Part of a small language model's weights.
Architecture: RMSNorm before each block, rotary positions, no biases in attention or MLP.
Each number is 500 + 50 x the weight over its row's rms, rounded and kept within 0 to 999. Layers, rows and columns count from 0. Numbers have three digits each. The size before them is the row's rms in percent of the matrix's.

# layer 12 MLP down (transposed), 704x256, rms 0.0762, rows 693-703, columns 64-127
103:535497448485428470431553562469535543472466506525514546463493484513430524539528509546440531470549478451481559510472556533517546481477531501559513620490599433449493429460536485556529524573480468
093:574517547543461516548462538494482496498433486597567479484509476499443466541494500438470581492426463541533457470678464487488477492514538508445459432438485478449536402484451480508526519602504595
101:453501455495535511543593533527445501496501613382435395594558505559519523446479428461476555462583509544552506534542467560555555512462539546451505511510503508509502447508473551501462389612582460
097:431490568410452438513533417566580582459454496398451466422465591471529534465428486499494501569461533474495368493369502518568504450459574503492463561451530470536454480489415492535464533436651503
096:484595517519629408497473548461560464592505485578485478572454481489524475596494493451511586452509586591532466554442514482456499443576583506399487539475542484512524507439480487518501482410446546
103:473461493516562548503495451549457479446388469463574533479576495423463510573390479549442471484482524493479494431439529533452591498462454449423490487479518502495501610482562416482485445440485487
099:547584448434533470471506561434510434567514465566425566471459509545515414491506485537476457462474502464473447478522599480425586495497476484501505526479483474522471458418584552513516453485501405
098:568592544491530478437460487496576500530546500528411527611494470417507454469569494492486498565522439472503394466415500470454582608517464571520528555465560514475522531571509497490505500493527523
103:508470493490510416638525499575497628513513546537450442452406533466526426489574420445504478547455532411614429479386531530469425568528520370515526504551430506530543420493473402432492500391536428
103:515549452493471463464521552444533431569454540488553494494429474497556466554416599514498540493479501565502361437535513434457431452470618498529485482512450519532462402581536475513500550510537580
101:478599489528533347453526533440504538532512423533498465461471542447502542416470536512577443484512531481518462422481522493538456448548477500605472421445483545445479497483482474437516450484584477
# layer 12 MLP gate, 704x256, rms 0.0913, rows 694-703, columns 64-127
092:573568494483565485478456431468473507499468462454475457425468568548562484534410557476486524544498566454382460500494471553573482464534428614452516506508486440519429557518482494565611419508440466
101:519553504562440485492469483455519497475476562491433461453571461447461472469480549527515590530491569562579528486449443460455600532518522519482453489432492532611551483541524550605524449551536422
091:540504519459476486537531531500485540456539506541505485461408534505534475467580461501516514504533474457537500577382414540560530448477449526483483513521488524642497513482398537556468527467443501
104:548523461504509498490583442460469524498472549478526534480473424451555558512532447515550398501573467538518606462511459562533550479469489471465533462552547567518509440504440437555444564484350612
098:488517613557526484503477478498532479522517530452520485507538401474513473631560406518461515520565522501467511531447408561515420579487517413559516419445552557581498529461517519565623472523484416
095:508567494520467448517445497545433503490549503513491527510523523584583463484455404490448500619424433452464490561371501532525444461504455527548516459595541462523530550430473491497590476570477417
100:488370433564501576571514549485493444477432508510510470350453463537568444561459506484467483497448492454591504530437522446554429525602533492463420537588514448443498538516467449479546463436558444
105:434572445490599494548507502494535436506516454438402471485484424551502514514482394490485522587569471575477617544558419480553595505412556525478452480432437527549480485485430474586637519449456536
103:464466473483535426453437575539491473547475450530529439408513492524481505532624460422461590371499538531464576446556619488475399578485582448474511489475546593468506472519457535444486532542520539
098:491566553504476524547414535646531481556541527480429473487483432462558563556582543502495510518495499410422517554415493455512498469429602563473424472532464523574558397447521559546567418496462489
# layer 12 MLP up, 704x256, rms 0.0868, rows 694-703, columns 64-127
089:533596526516458489602484453487528556551451386494571569439492562554519495491376507442469603549506554538503436497542364521566448482538463619460569515495507447414433516518484461486542642459508531
101:455401515604432496537545379493444464508497559498507405493557487486521504497491468578412466482431452469548493518578553537491452534500513565581528546512471403550457424489432607467512460639493472
097:451524350532548514556447517540549482510461521516522445434587480391527517490485541447457432427631555439507483557442543556520458501540398529470411481509583521526529512515561572425545492524519476
097:454498589547506522590491501541518509481511495485539468500437580479491406427423463505364455482387453473554507510467488513491505427477464459459576490475494476487468512457448517499491544521482442
102:491405531481473499516479514580607579528509429540441620485500468580422526504485476485430468462555543510588474484523487501541548539636571542437533489473510545460562507503577503460512524412457525
100:523567522501491513487495450496527517430540460461509544422475547429482566565455512540573539541542544515527565441501546486496479548429576455423545515538531475531508474399482490477536480343471399
099:438476481502439524448472512503502517510535550465492468485549448536508495502483549468479436426481455572508493490460535522531454538525558473496544516509389410442508541526575499485465515445522535
101:458519444520495498517443539503595475518536511534442410526594524571383470540446514395518544489504525459521498534614557506514532454532447468527449425459484646588415490463570526538521497459480567
105:531559495495547431455500490496597506394442383555481489563520548464548485509502481390484571509522506537535541544504561483487505408456509491488611483474598462448471446462508492461485560455477625
097:474594499458474392541521529531516540538534528509465511463562464463482545505588442428563424387570538409551517494447463462424503474418590470435389448422469490539541442482515441448564523532512536